config = dict(
    n_kv_head=3,
    vocab_size=4096,
    final_lr_fraction=0.0,
)
Each number is 128 + 24 x the weight over its row's rms, rounded and kept within 0 to 255. Layers, rows and columns count from 0. Numbers have three digits each. The size before them is the row's rms in percent of the matrix's.

# o: layer 3 attention output (transposed), 192x192, rms 0.108, rows 190-191, columns 0-95
# v: layer 3 attention value, 192x192, rms 0.0807, rows 191, columns 0-95
# up: layer 3 MLP up, 1536x192, rms 0.137, rows 0-67, columns 0-95
# down: layer 3 MLP down (transposed), 1536x192, rms 0.116, rows 0-66, columns 0-95
o190 116:119117135084156145145145107148151106105112132122109092131099107137157127158141168130139124113098119092070128124129108103079174127139081112137141118133151148116082176144119158129117149118102120104147100134096156136186179133093154139127138147118127161111136144150106100093107144128106097186
v191 131:094119115114111155087109108149132134130144112137133114133123125132125079174118111149163171120152098134128151120106120121095101164111164122150137145124119120091139131169083159081126164176125130116108112167130089139112116132131136111112122144154131138127107149146101089164110123087141114141
o191 118:123117120137135126141148105096099171126114157135132165123131133134153150121136101094113102175105126113120132138149146151167107102152149118122121180144094119133113125097158097106094112154173143104142140115152137148137101132147140101104132083137136078150119078091124177150110113124070157108
up0 094:135123187111112089131130119120134128129110107109143131164171141105144160157145102119119144116136184178114134155131124119146142114128061131144117139103127164135128128148132138132175150140122154130138137151119169144154142123130144149115118186129172175089120121172138095140117137159105082132
down0 094:127146187064105100113080088115145121117138120132131119124122071122130153109147126122102144147158145123130131126157122082125112186153116137143120093130131116147139123120118162132153165151129126174137161115120117159164105106111111145137137169136147131127132133105114136105098131146128109134
up1 108:138130150085086152121126132111121124113149105139129100143080095164144128121125116144102147096143166125111148098146162105119098139127142137160144115096103106097126145150142123145186129153131191121170145103109176207138137139126127103151139182176116108109105102105106124154131094135120119137
down1 106:087160129122070128132075128157128171170172132144133120148129155134126132141104100091117135100127143176127138144093124117124119098153097126127145114102111132194169085148100117180143156131133157076128149103127117124162130116130133128139164148130138090153149108100156128118127125126140067146
up2 097:157131149132126155135104124116138148107121117101134138105104188112127152172134124122118108111134122104138105143144113120152127123155125132131134116140122180127122170112139121130136112122116160114084159136121113144100133104095110088151132164104183120144097136150133142132115131150119111109
down2 096:139127094091136095127123171093126172149111127106126073124140142126098120134110123119179145097111097117172144124193079081117160099124138123160138166135146162118123135139102138133152128144117145115120117112151128151159179090117112134139117114112075117098143104148130129115124101131148121159
up3 082:122139107144109133129122110150171123070092109097165109161143101126145129143122140147118140102130132127117110088088116094136155178140096117133097101117154180172125082120145159133165139112141114175171087131120142156126096157103158159109081151129101139103113160120127125114133098135124174127
down3 080:124148114154109134130080170143112099141128164129127132113124129105133119133121086134159182096115132098129130102130140144162134152124119104125143112135101138100102119162140166150126102143093177165117152117130095154133116139159080095131202076120127119160120100129136106091188136125155096139
up4 074:139122130109151099123110109112131129084073111103167127170169148125121151123150117154127153124116149143151101132093141085144144132158085152148132095113161137144150098125135161142151104145106126151137137118124124145120112140118197125128061137126153150124086120126136131159131100137126120125
down4 062:126145112096122160127128123143091114140153132117168131088134160120133139177126108137145157115117147101138123155126177164106083082120195116163097113127115130138134132139118130094088116108134092127134129145124140141154124167166131151126134134156116118125134149143109119166157159086123153118
up5 101:159103143126122130117109079121140114097137135143128136124082092141117190110119150210134190155155101083149120085120122098120129144157129137145098156167106094084139162162133173123097077108126125127117135130129123103131154147128143108117133133166139099138115143157114135086094121138143129141
down5 102:107103113129155159145152129153100119132096092110077130121123143104159169143164103159118136116119138174099157115107174141115131118120124122081141110106136106080138142087105165118099115101080123071103136129133112108178126124127113145101155157144132121173129138097140175156130152131124121144
up6 090:148130137085130097101118129093127168142103100143148133125119081160128112118144109140128180096129160158150101078126105134166112106128127151198159093140108102116153132168116139140115107146091161116159117095105171176144144162116144112148093118184154130116131104124165114147150128117164121111
down6 084:144134108184122100116079126148127112129137120128114147134136176099135092124092103122132152149170105140135119165148128155112132177133153133096102112134178164150125117126091119124140139149178105125152110164132116103139113097136122176123129119097095094162111103116098150129137152109106118163
up7 098:134124129134134170123098119151153115111125102124135114145099158082142149120172104131130154111142124133109140168134114101158116160155115127130091120088151182174180134155145150119151133091177116143104127062154102121110129140138113143101103144142175094141119169109146110129119101135110080152
down7 108:110139136156088156174108166080107142106116115147102116184121110133165127098144135134149133118108127142141131142124126136147158119138133131150112091094114149120116143102116065120087100153129115148112148139154100141142137157129141105137110133138122149084084134154142129103156141138116106116
up8 096:152103133132164105121143130108107156161068099096113144113137167149165153095164119133087106119103170154117096126091108146161122121151125121132159133108151096126134125117093144112139099139138139144111180107114097138143121107140102133134133103106110124151100095192177111162148110145102155092
down8 092:126113160124118121162128167174118149120149137169132126127074145117131100102155108145149167106116110098159117106138151139161139108160144129134143115132100097139118101160124110118108105159134122112113150136115162107136132103115168129102140128121070136109122082121122142123143082100148142123
up9 108:127130165121105090133103111090140114116116164098144141135128162144109137117144141150148127147114126081119133130127158123138173121140132157134125121153074105106138135053134123166138135157102184146096148104136130150135125149101117153086123096155131166136129108148150164091177093172137122109
down9 108:105123131124150160127143164121121097096138101147113124075116134122083151113144119155149125115118112126124163096114157127098196103112101125126094127154135125125164081122144148132151141124135102132105154107153136130110147118112138124132096083123151161172116162145120120116144129132136118110
up10 098:164102189119128152157149105115123171146111153153128114125105098124108129121150157160128120133166100091116071120122139089126139153176128123152146130134084122164148131132105138176134135152061167097091119076115153119114122125113162128118156167151138133145127179170118099118123117110140103150
down10 111:106142125157145120093151054156113107104113180131142112083153166134168144124104109123137131092182103151171132139115123136091075136136116136088100125120122151135115118099121130113138139164161099110117129152126107111212141177130146123113120138128107125151120158124143104163130140088101103147
up11 102:135147109151133146097162142101101129108100102142122117119129120110117140115139155162116121057139121179149127141092144129129141122180129118152151142086124163147141132102086160141122142109139124110143148115138108166102113082130144102125105120146180094136094136129129097102128116124139103114
down11 101:107127167093115119137137138160124145083113153124204115122123129130102112116152117100101115121170108133129104148135116086124152132092145132113106131125171174128135125147097141134142187108101130172135146124119099120146123108115109092116109101123081135081135128140136110124104070138123153133
up12 096:136136153112148116144109072104140153122061111098160111153112116111164148131160138174119143123133140140128110121113123116105141133135070126154131142099139164149203098111145137129137114121132087157133120108134135157109111149157146115121081134145132169117104187105143073112143122148144129135
down12 076:153114122144126145163159110124094124095138124110116135157155086104125101106135144134152169165164150118095151123161138134089147122118137122075117126115113106075103176105178097123125150143140149119182144145102113117135135167130106129174152106167127139149143121120113142129147093166134109133
up13 109:146117159125125106131129099149118175126121154141136123165104115098156127152129139136111135148156135087089144102138144094139110124187135148133125107123101122092158135092146110156112141166091141107130154108141184148125134157136128109100134138163103152143075162145096112145142096107117103135
down13 119:131121125145172102099157140147133109135150123108065107128163157161163191128120161153134096145155122113100143105130128143105122118171158126109108134102103121091150100078139133168111107109151093109128149131116121094102123133114108076105137136120129180158106113086141148135125145114133129144
up14 090:127126160133136121136072095105152119106071125120165115164119181113123162135125140129145147120140121119145127146133152086141143135161103147158131116109162152149134129116131147129159115115120129127137101125125139149133115147102156122129071133131156125121099137131163123125111105137110101134
down14 068:164127181144096122127061114115119112131144106106145120130102137120124163111146120123169113078137149151101114136103159099147091142129127128159134116108133155134138123110120111158126152105120094154139129124110169138165168121102127150134140143148104114124146121140141132119151161154109089138
up15 097:134132149098153121175138121116138117088102121124154119133124100086150101103116117110120134149135131161126082130116123114135121155120119149144102093135150119102166102128106174142139155113061129185119113126105113137107081123104171111122084140127125145095135140135111112129164105131174123171
down15 107:134139160123133126132091101127097099099141139090140111120140115136119131134140127148150155112142102156097136147139148127098117065162127118148127108096132156187103111142173132114127141127138154123128144127117112126137145132115109133092132119164137110090143122162154152107126116175171059143
up16 086:111127145130148128149124116085129119097101081121151141114133150106139134080166083145141139095159158144177103127125150124142119125162084161147141132096126116139198088141120116125148122129156170138131137143125113125144099132127139129109072120130141110129134117110176153128185111120148146082
down16 093:164122181137114133141134117179136096171117090142141131119172113104135114105080133131141099111116118171134135119164098199114126134093136121092125130145111137122109168114143141080097159144120135125112141167148167141118130091084111090065153135136116136114131111122146132149125145137132133134
up17 124:123114149120144163151109116142154161118125125148138121153104106132128148160155106135150161148161153110149109108172157089117113086130116139135095104138100155138121138138152110156130128102134135134163106120149151116132131151112137148140117165130131102093131152084098180117143107119165124112
down17 120:143121164121166148153140075129132130151153128142139138130136131120167154170119164084126110162168086076115141131154112134130120095150109144137105127134116173186130080098127157149138158144134173096102152125135168139088129102081100144100102124124123150134136099122072133094111133146119126098
up18 089:129121150113133115168129102111150136078084119128191120174149164087149132138142117138132155107155158101138124110088147069134169132174103156151139149120124147137140131106142126128168133136118146138129124127120125122160105154113134135108078131139150122108100128135135138118125092101133111130
down18 065:126146125125157069119103168149084143126105109093132155154129112110118129114142097122091145105114166123142141105147112118139119162109094122113147104127121117147150140100131203125127150109128143130133147097145117100119185169108089100113161146120108149122147118116106108138151098123145122150
up19 093:121139107145122149102148147117113127130126102124165132126152118100124121117098094140099092118106133129136096149104131140154157162127115122116162116112169161118140081172107152113125113066116101142097107117125124136099081097116167137125103153119135129152120141089103108111096123142118148135
down19 093:127139123173128118129134161109110135139106109138082139169113130101126123125128134139168072128130121085101164110112094140182098130142072120122170144131153147164130163137120122112132122118138100119142164122115136157129125153107119175148138096136177116101144133159108114133173126138082104140
up20 123:105141110091133118159163112118142142128088135113152146146126151102142112135126123144124131119129146142128153167125117086130158161146111124146161092108123142147143073104103123131181113121121105179136090125131100131122109113100134173123094150116165155132113124101125150117105082130098092131
down20 087:099117113084141118131116123149101101149107115132161130133129132098090094123149134123092106118118166137106161125096100081125177139116113198134109061114135118149142112122083161121138145123114108174176110098131070097159093152118121141158136136124114148120116120105090151154094108103103148138
up21 096:145128150101094086112093135135125129128125152161149099127089139099134141105118112165150175121165118152160135111086171098192124115129133150195101117103150105168142130142078148127141152077125128130132149098116104159101123135102141124132117131162148138082104133090086144149165119116188092103
down21 103:134142144096111138079112117132102115109106155133120100123126118103134142110159142138106090137146135167169059122168084093101100138116094120125159154144124141142133127147133061085124103124133144114181131115157125132167110138132168125116173124138137146099154166120183129120089139131113190098
up22 114:120144203123147129155112122133123110132121101143113142125140097081122146143138112119082109165143124084104078102128110126099119127113123131128165133125089119119137165146141078132147101122107163112136076112124175133129154141100180103144119141105156102129110117136162168077106119105143101117
down22 116:133145131125103132140091132100141159171154119139127129187101090125101119137103128204148135155123149115099152078134164106153128125111138125114143104111119133182108095097140131136165118150134151029127123166132116136173134094111143121131192109126143110125172151121109132147124134118154144113
up23 105:109137130155137137116149093112125143117100106142133097129128170077139112144117151140124155111157121151127136146092144115148108170181137127125186136072151125112134075105157137107133159126136128115135086149094156161102131105104133101092091098150142178157130104135155115122148108111123106129
down23 101:122112111177101180167083122103132145117147124154149129113155137125109149156130099090098162109132119133152121141143170128094107130135132118111071129139097118095143102152122084146146159142129136143087123138122101104143141107128127146108131106151087121094111088106135154100150129138138129131
up24 092:130107143112119119169132084120137156084084123135176107157160150137155115140136100136129137120125185111112129139124124077146143139170095154140117111116153161160144129088102132129153133110123134148148132095127148135106110137133147121105092165125130131142107149125122144151118082151108117151
down24 070:128097121104141138107146147125129117109089124136093154148139134129115149124138134166149143094112113113113133098121136082138157172098106123127164139118112135163137103130103144133124157137146138135154127116144074135151169156118140158119111104118125162100137118113154114170115111101139111099
up25 100:143100118136117141111111118143136122136096147128151129135122122100156128119115132163149154146163183147144108092110138121172191175164136129130128130147098092107115104141115128109107128079107093099144089082122126111132121157106126101114123115136098121112116113155107136141147144087098158140
down25 109:098142151127158129104149137159126128129102139127127128113154148116100151146119120125148108133122131144117172094179148107123140117137222127099115105123140124167123076117122134134129138086141097135182119137130101105146122130126142129134144118113136113137128127099101122103166144111104195164
up26 105:129136099143178107101117135112141131104107123133140153174168128115108152146166140127081158149140132117127171138135189109132134096128128142135133166117080149155125142105151114114117145153111137113115132157119142172105167101140130161123106130153130129091129110143142141106159128139095080131
down26 111:125157135155192097114114127100110120145139107139157179142118103128088115093103116156110118149121168108152133119078148074147141142169120136106079171154134085142123137120174136099131091106151115129083138113086126092146169109142147134147120122142129132161129131083144138106096096133125135153
up27 093:126123131136111138130136120107134144118080109112149110177127179099116177130142150137140109139133128121071130134149130115091163108154116131141118136086121176148125158107089113132140121145116113185144131116118131159164167139145126124130123146121142126149129108134124100115099139138109108168
down27 105:170142118098143075156145091143157156162129130110114105060135088077144146147100100110145147131155116128118126133131134147113160100122098126137127106130154135127127116094156143130120093108147133165148175138125096146112126146116152133114117148111147101094134156133106088137116158148124102117
up28 101:146122154100122125123138129119118180120113152125141145139122109149100191169148186150112112148118122083083135134103144137089176105134110132123138131159095124085143151117100134177112133192088137108087155113141137132141147113146114165094121127154124167156105174129099096093137138146120105129
down28 099:118127138107121163119114123140143155106114124116156138126101128132154104133141127143188169121093115096156147142151097146093152162085124127098129118123116096120100120108123116131129143142099128140158111136128154088122159166138135155103168132134122118158142104148131140082122115089133093117
up29 100:141147156054092118157139105109115137121133148137110116147098156106153138136123132094103159072121138174120129124097169098142092135162114140148133093102100109156157161118145126184172155134117137102131153143120160132141128118119127100117146121173149167129081141191172110129152129127122080144
down29 100:103100148107094081127175101089157079119161145112137113126149153127128113134120180097099182139157116117090149127075106079145114141089169129132132102161124130113153138064102142151130174162127189120117060131140105154126148145112114080150165182127123133122168148131124139151132130134093178127
up30 101:126114153102132126153169115101111162089106165108121150128138146159140163118129167098090126168112129125096086151143133092100159120105132128129111121136158157129121115159140131153196116130111141151087147143152136118144118145115151128144108185117153146098156169076105124118108129127152131121
down30 103:118122104130097151107126139123125107108104145125117083097129198158097105124150092134149106122085096130179139170098156102164119122157151126125134164146102105124123074102084113138139112122115092141162143116115131151175169137145130133123138127125112137156147129130082148143125140129169130129
up31 106:123125133156140053107142123104113141093074126085125151148151175151192142121141154107089151143110150159116123125093110132132097104135117132138100145100162162165118070079113116159161133158132119177125139128137114131159095116140135126097095135109128162126130101166143144154105137148076147133
down31 106:065132166164116124127165190127124156119109122091114135138108161141138149160079148137107081119096167163093132119108101124137170119092156120121117123171142113163071111121133138134128118109152110137111143125122160114120129112153121153159135123120104121103130106122100127132150147116071122089
up32 087:136124150086110155102170081128134142137135099133128170104145144150117139115135111142130138124110173138114128120165121126151127124135141115162150121120095120108146155119148141106125107167166153105137158135126146150114145144114136090097132165155149092150099110136132123188100114135131160082
down32 085:124141135116116134149101139139129141099146157122109111158125142134146121152102135148160165112160126117163144088128098101127145135109147110103156071103099094100113125145184161092102136118110112090098122106123100109079139145115114124171161128169150131117097137172121107142074129113170083148
up33 104:154113140137111129120119129120156127133063074102141153153170164129089130085139151112130130113146137141097078141136110119088106159144156139141141123072141131126117159154125122137119134124087182125129094114116145108110119109143117093168104206107149128126162089161139122112120119113142146114
down33 110:135126151084113134135185109154126114111110078150116138136104126164172088144132133156157114156147129169135176122120177140124112106137189115103115139127107121123139136135149175127155130137106108113098158113113137123123148159137113143124149120147126097117099111127122112134129140136128154161
up34 071:131105118110136139134126108112135142096105122142180143157141126102162165145164156120106157122139131123130127120117144084115142131163069168125116126131145130124160104099096160138173121143112117139143108106123117152138142123143153129145080131115154138143076125136160130133122097123086132155
down34 053:118103089142131134167120149150088119120137167139071128168161141182150104126127162139135108115104132105170147173138145185119139148127094155093152122115108132142137130173147113092154103082115122131126106128159118156090107112130119114158143135118139122152138101168081118131170100119098070160
up35 116:111132157159177102166105127118129129126095125090137157145131140123143132147147113122099146096159134100088083109111136126155119155164117147133194123113096130123155119141146128107159141160137161101144083120125159171134105107122122128118117104142152128149135163144134121099124119117130099122
down35 117:122133124168134131130110130110135137136163133128150107166121105159081085124131112080117083146170136128111114089135124103124132119139119149144140144120140145143126094182085093104118146140166162100129122144104138124152157121117152144148117109146129106141119123091099084099133143122150125151
up36 097:135120148111136104125129125136129161086119125133140131153116112115110158125127120133181203105121164163122132092101170106116140100155134152175115136124126108121119141146168109173120109158114130118174138149150175129165163127123133117099103144150102146104142128094119154106114125103174105146
down36 095:142160133078171147167116149131136171120130190142124156119101150130131116121091162123112129132097154161100109133127124149127089152103083133084132123127138142081134128095075131116128119172079112125136122131117116103138162093139079140097124117107132128139153145126153154138172112126111139160
up37 094:160140121164125154094123141130113086113116123151154090134122135102137117090123146171151173141122107153185142135080208091164110167120150121150118118101161123134124045152093147092161126067071116150115134141124107121091121119106118141149088130122123111127111137134118129152159074110169106130
down37 101:099143164145132127116097132124139095132146110135105116136111076135138119156116115136124121125126147112105089110133109133101156101111091146128182105153107114126163151126185086139128126112132135087183129124136162111119140113118161134096165138141128134145140143091151132099126140156119095147
up38 099:127125175099153135155134093119116105116109176148117121109085101118136173167161149135162167138116149132116106118096186115095127118134128138143113148130110140098129138069156112156134152149137117120148124100137143147129113119086163166098117118161104117127125171111110178121146144105195122166
down38 095:130107158122138113150157114105115137123139163133093165181131163135153104115082110110097098087149162135119125140131107125123114119116137126161128144142128133095125100110117114093137116117142091153198107122141106132152144111113140153144110137114111134133115107089089120112145166139133144184
up39 098:119126119138107119150124060134143134122076106091161151116177164131160094122121130112106160106136120131140139160113103115139102122123137123116139117096159179167141082115087134109153097114152121190126149100093085140151094153150105101163096135135158115152118103163116105116118125125104133100
down39 093:104136140135090152108152097153129101121109129154116078094145150117160145111115150098126095102104137082120115159116067053112145153083163134116117109167133138118107147146114124093133150172144109109151142204119135149106133135128122197099175144140124136106137115165143123126107096107185124147
up40 102:131119115142185144119122113138163135088121134150147112184079099163134122108158127136115135167162125136130106130162117075127120123138115127126135106166121133150135164151137128094106093075135140157163120094134142103135075140147133116132136166138143093099130102115113145136140104136076130126
down40 104:173155140107119132154126089125119142159161119196135164124113130143122110177125137128116123167119125121151147114085092149121125125149144125115124092153120152093087091133107169143169143123181086114113134143107107122084122152107127118119135119126105144132094110092133129080094134157144138130
up41 091:120144102165148144156087099153176110104120115113136141152125150108134131122132110180138120085111159167125126197124138131146140176136091123125127105096126175154153106144131135094163074103122128149138118134097119144121115120109133109103101114133135154098055117121115130126154081133120133152
down41 083:131131143109122122133126105148112141103122147110136126118151158147134153096135115134120095111119136137131164136132108162108147140097149074129096134101047100095082117110127155120096136116140130156125116164094097136113120150093185158129149151110132127147184111135097164102169115131101144124
up42 102:176119157135163108102125123122125150115117101112137155159136099159120132107136071130073118141122111143136086103148101123113114112097118125167101096131156073096135122167130119131121124114141122143114093143138128134100152130143206086154102170089157128088114110109195127159117122102129105146
down42 100:177156108124099141129137123102126110117136126133131140137085096133159114167141132143120169130121136150140081092125183085169119144117091143118081121131163122140153167136100113082081119131119129130151120158108141158112131123150142125129092135112192127106105089133175136149127106124104164102
up43 080:112132113110115111140118124119139120077083145134139093141153120086121070081098097113120160111141163124135140145159146112180131090149150134141146135093128107124149086114127133106136113117119139167114112113135087140125119134119145074119066113158111175106104103093120106155171085113155092179
down43 102:133117131131146115168152075083131126102089135136148093139133103099162142106166144113109142125117112120132088123135163152120128108134074148116136126130117164114150117097102127157126105138108123149159105139133142168117160122115140171119119143122108070148089114115157178165125128117127116127
up44 096:114130132154111158158098136148132144113134121108125124150171142119150134138162087118100120061127143159138091143088111122116162134149097115110141094104115157106120087168126122103157090096130148126122168158112135141127142111134136107119141119101184117102063132133144119149120100158099098149
down44 097:136129113102129151124097180097120105112107135143108167092126108108116106109161081126156120124098145123132159151128134135077142126142141131139098147162083132124108118056101130130154124123142141143131167106103126120098164143143165142126168107170188130173097111160138102088142120118148124095
up45 102:135128084158142074105121130129151144101053117106128117150146131143122100100148129123123139111116179152102094094105109135161164144151116126158158121101141123119122131143145193148115067122126144148118133104120110136126101124140152127117064144120115119115149097179157086145105122157092146153
down45 086:134112097096136130133096129130115101142163115144150125090144118153161101150127127145131136124138108124168151117121145170129159124090160120131103117147113133117173132135126121110109113148143104126099125143123137136118150141129130137139142156134103121111126104101104120152150097134091161139
up46 099:134130136151126123113119104127109114120123154169119110164120104116104172126133156160148172126185135151122131165122136106110116131173143118142152125106097141123141167096134136107114124149132121124097114146143135108105160086129152139101123118164142127171105171177134150135141111107092099125
down46 093:126147112111114155146149118125126141150092127079135139091151159144130123142125129095100070113103170111148118148085057134136105134088134125109137127100147172116157117141108158085165143124145141149083112151132097138143104123159128136107104100132148101090140153140129171174148145125153173136
up47 084:119109196118140150140120086134108103122085098149149127137123125130122173124140158139114155149164108096150095136108126101088121164177100152127117136118137134116158151125111155117136163165097137135120079088140116119128116114107152143137107137106153157142131141151139133146122109104126093126
down47 087:166162115090097109119116129137148110116169181116088145127122125098140123094140152120148109110117142132109131117137141135144145139148130104156131126134114098120143156112129119143099112102116183140127144129119169140110135140136099173131090142128149154142135101124122133094091149163093102128
up48 082:132118147094141088128105094089131137091083115123199117160123171120149147130134127143122163123153156169137105129112160086139132133157078152157129115133150156165159094129135130137154134142144130148153114122134145128133097141134135120126074153148139166108102136126139125140139112150120130133
down48 065:081160127155115151123147142141126163160116149121123131136131129128152127137110125078126153110136094146120136134143132138148141159069135133088148123137123146120078106112145082120128181130119058107078114137131118162145128122113107138117125109131128086159121128131146150090112112117145118136
up49 078:123120133111147070134102081097145144090080115111205108162124150110157133139146146150130143118147136116145121125118158095133152141156105132128142120141130131132163126107096148109160127115098147151160109112126130134130122158121161130129075121131158132130077155134128126126111092140097131116
down49 081:151098137154131121122110114127133137092108127116105128104085139124125152129151126183129128112139141093154066172115138145159137128103086150137084110114148132166107170134154111116135148104131109145186152104112142150080146107091138128127140157130130149115106099114191135131104157135136088067
up50 091:168136143068147074127128150140129162101122121112159127130164125130118095136138142135086152128113154176167110114062171120166108128104121153173099089137160078150162096162139149152121118115094152153118129143104154190107144129127128150118105113111132154085115135124145126164181123110176109114
down50 093:139116181147078125110116146164127157161099182110129086092116125171144143142106135145147116147111177120104135160081159102134128151120115141108113137124116158124105117159132108169127166147161141125105095130093154170109085179145102143110089139127137137093173140135132103123118142134147153115
up51 107:163115174165121116105129141115135171124097097131122096126112105061090170101192112176102121106149135155114086127112164128156139108178118122162132153070116157124148139121145127167131147144130130121107115133131144155099142100116128106114119142138136185144124114140145132095154132143149133132
down51 102:109088121103139143124165130151125140110141086145138103070140097122121114120162118157150115080133150139126115148160110071134094094137122131129122093151120076121147132105149178159108153134160128156129149134115138141158137141109131094126123102142147131116169109143133133142103142113110115129
up52 112:107127210069125127196127133116128080118145153121137118131129137066096133171126094147140109132130094070108105142140120116096136106122080129134134136138111176139160174122160163144159118136114141120101157116131121137143142147122141189127145145115132141112112155122101115138099126138164101163
down52 118:114148100130210147120105105155135113169128123110103101145104148129139149120147116095169138131112110148130096105111116146136163122087145145127163104156162122112129163127086105127080104153136133105138148137135114110142113157110141170121146118126113117151110087100095153136126088107105126105
up53 077:153247145134131120155109102140197135124103134067142113139161134140118126121120113144167140102116135132122134134125135102152169148134106035172116088096123155145124121114160117138132137130144135150129133154082159135082116163070141126078113137180130139132110108128105137106130127177128129139
down53 086:094039126125123158104129143115074121146154124184124124117095124111137114125166154128106128145142122113136112135134123099097107113125140255097122174143132109113131124112110142144137115132109118124112121087174094090152150103181123137156121111092129107146140142132156125146132123075134123124
up54 109:122135128143143100147052086138132091054127126116152090136131139140147145124131139170142174139123132119093125128112165122093154145123125132132140113110130151115149092092117158130183085094099111153136101117119113145105092119124142160128084148133119150121104142190157122130117114171131098181
down54 127:163130143103140091116084118135125160143106119095167122129125120081154163148130110164117116156123154134143076101107130104135142141182108124143141074142148094132155097117105140168144101132106106137161179113106128166102153135134141139142134126128136134076146117144138136135120102150182083129
up55 092:109122154095110128173128121103158131136151106156112134130122079141108135120119120152120158126165151113136141122178133112090138122114126118121073111119102105095103158149150124118161110078122150136169136145155172111081153128068197130147110160122130086073128138086103147104135117129119141102
down55 102:109130127132088100142105129121131136104183123114085168155130169107100101091116168127136091128138126183104108140110119124134113068126126122113117151121162085155165104134131124151123142161137177131126098135113135121141117143108092132149129105109139138132153123134090123117165181126140104154
up56 124:150121158084119126155134111087114156117092154094132154103159170096180113090128126131108124115158118136096133159124165109142144154140127124154103103127152120105170110144087175113140130127080150172077094100144114149152128152149121112113081097119161180168127170146158139113170113125103096123
down56 113:144138133109102096147134134145123150110129131121096159113134169103113168132136150100135143096161087115123128151182177074141124169131164124107125122102179096090144141138127128119122127080093136135101096124162138139143153167151128128115110117142150176180135121142159117111131097118117084094
up57 101:139132164083108128107103119096114153127140196123142133126116133151117140107141141150113115141125105159134112154156172118084113096111123120149116127111147178187154092120130150145156114133129129127097099089148129122126160120147160116117124125134177178120104163079145130135098143134165111151
down57 089:090138109107155166123113166095116131158132108079127171129115106124139134135114083141139141108112141159088109095138143122134119105129116124125168134159125083163105157095137136155126149150175157100157117130153105132123140116157144146141114181114126159141101064124095102146147093114158157148
up58 116:150135128111151120119088113108154137109122088118131123142153142126086156157173095157116135139116107134133074122133122129130141101098115150145126148142110132182171143158144144142116079121142156127111104147112128151100115121149107186135109170116173112108148089112157108101103140120164077090
down58 123:120135120141100122185149117125150132104150144153142130160124077103124137162154153129154112112147151095149089147131171096159153101091124142142119112120108144097132133104127121141141165142138161158115111151109144186158093163120154127135096134131109133136141132130117133118104145107115087112
up59 076:143124152095138108128124075126148118100112122115176106147146120129137134123138128163124143122151165115146117133125134099126118149183085140171096111114172155136151129118139163105167147116097119168136120092105161140119116158098173163118085157152135155126100136108152124145136122155145124149
down59 064:102136174153097077141113105119159120143107117126116148120160156104096089125164132120097137081146108140155114148115108111135159104113126123123092125118098108176164110127134123134180149089141163162142114101122122113108124153145132149123125126132152112124076124119146126102143101163115089124
up60 112:119114151150140132132090099155131177117121097103131150151152128130103167139110112152139148101134175120112109136063081136119134186183113116128168128152166140103103158113134130114115088077133117099158079133135169117137133097127150058137112148111150116112116152185162099111096155143116111148
down60 128:149120136148087139108118144153133153135102153108106139150135159128120195146126110161169151107090149116144081164134118137145126152192133127143118129165114160132154115141127190100064107113098133135115124131133135141096140117125154113147153157156109116150094104106104151112116142136136120105
up61 097:130157147095165139169106088101157108111073108125159109127128105074155129095133122136126104114133142126127084146122128110149143160129089119143114111112123165141156089152142189113160123105076135144121123102104161137101095151111149119121099123139169152106098153100133109143155110134156137120
down61 079:144114155097165135171118135137093142146141123142105156148134106171127111097168109127157119134129137122104145036111134146097146136137115128152122109125112129155141111145164089076142107160085145113094158130157161114107114151100071115136157140126154106130082094117137135107134076112122106171
up62 098:124135175064143082155099125122135124107106156103136088128132132112167099107147141125122134140139114116130107095126166124138179114138091139138140104086147118116118109109111141157160120133122133194134122108105129156119123149114136154138093140145135161128134114119167132107157112136134086178
down62 113:145126135120159127144134075114142123120101144143151064099119121094144178112155156141139119144128109116137114120117158115131165129129072130132112120134134162149079082110102141160133120105136112179125147115121142140125151140099163181127133178110129099122120112143159125120149111122142104184
up63 103:090114138147151069113061124135142077107073143095187155137129110141162098160115108123128169135093117085129118090154120120144156141175119139104158125142119122128108126083132123115120146176156109153128142132129118161129117157128115162119103121125104135134137161109132154158180122101119148136
down63 110:141137171138182128103110136135118085129095106082126143130126163094132089130139098130101173117096142110170115080181152111149115144147113126100150139124183113147153135138131132132120095157138119152107143088123108109123135154141150165139116128125111137164132142100116155156158099121140161143
up64 098:153112101095163102110106128103139158134134151144107075134126100148104147108185113164114149180113135152104099134134151108075092140112112144169095145131139095171180156132115155163121094155130152172129105129118127114094111127126121157116143152148143139118134096082143094152146149147128093116
down64 099:109136154174135173142128143113112136122133136116104101082171145146132144110130124144132116105118205140090154142095109065080143102160152113134115133125153129115134121109102154156144191079155139131107087112103115138116112092124097137135143137140122121103126150118056094115167132109128148134
up65 105:140119123135122083137118107137155104097139072094153152153160153154091121148119122127103128143154158071127111129183091102145127113106129146118114138119142134134122155136156132094146110098146158150122142100104115109121111165167110147179120203121117083114153091129134121127114071159147133092
down65 111:128125165107129139151129125146123111104169165154124104099144099117110128155102134099108126109052109152124146149162165120110140096136111128144126141151132139185081122076177103126163106116111118150155170108132149099117147148146122133110160143114146127157114140139173141103140175140114161145
up66 091:140134141133110084138117065108141140111104144128142117160132162087149146112132099154149130122132162148116108107108128090152119143158119137156145099115140192167138099096140138148156125121112107165165081127115154152114130151103202118112072166141133166156106161110133111141125121138124141194
down66 097:158149120106099122122152085120154122083153164082117099129158145108117106145102137144153166119136112123141135119164127115117116141107116153143128117083136129134121120121160138102129133107126082134155138162115094149089109178094135123112134131141138141126131158150152103166113153116164088180
up67 092:145140120112126090138072120101140150076083110117174099139144163113132118120143130124137180091146151133155114123109151106171160138141106158152160104113130156156156088132126133120148103116124152162160114095126121144130107146134141155140042138154130149120110127122167127125152126134112142108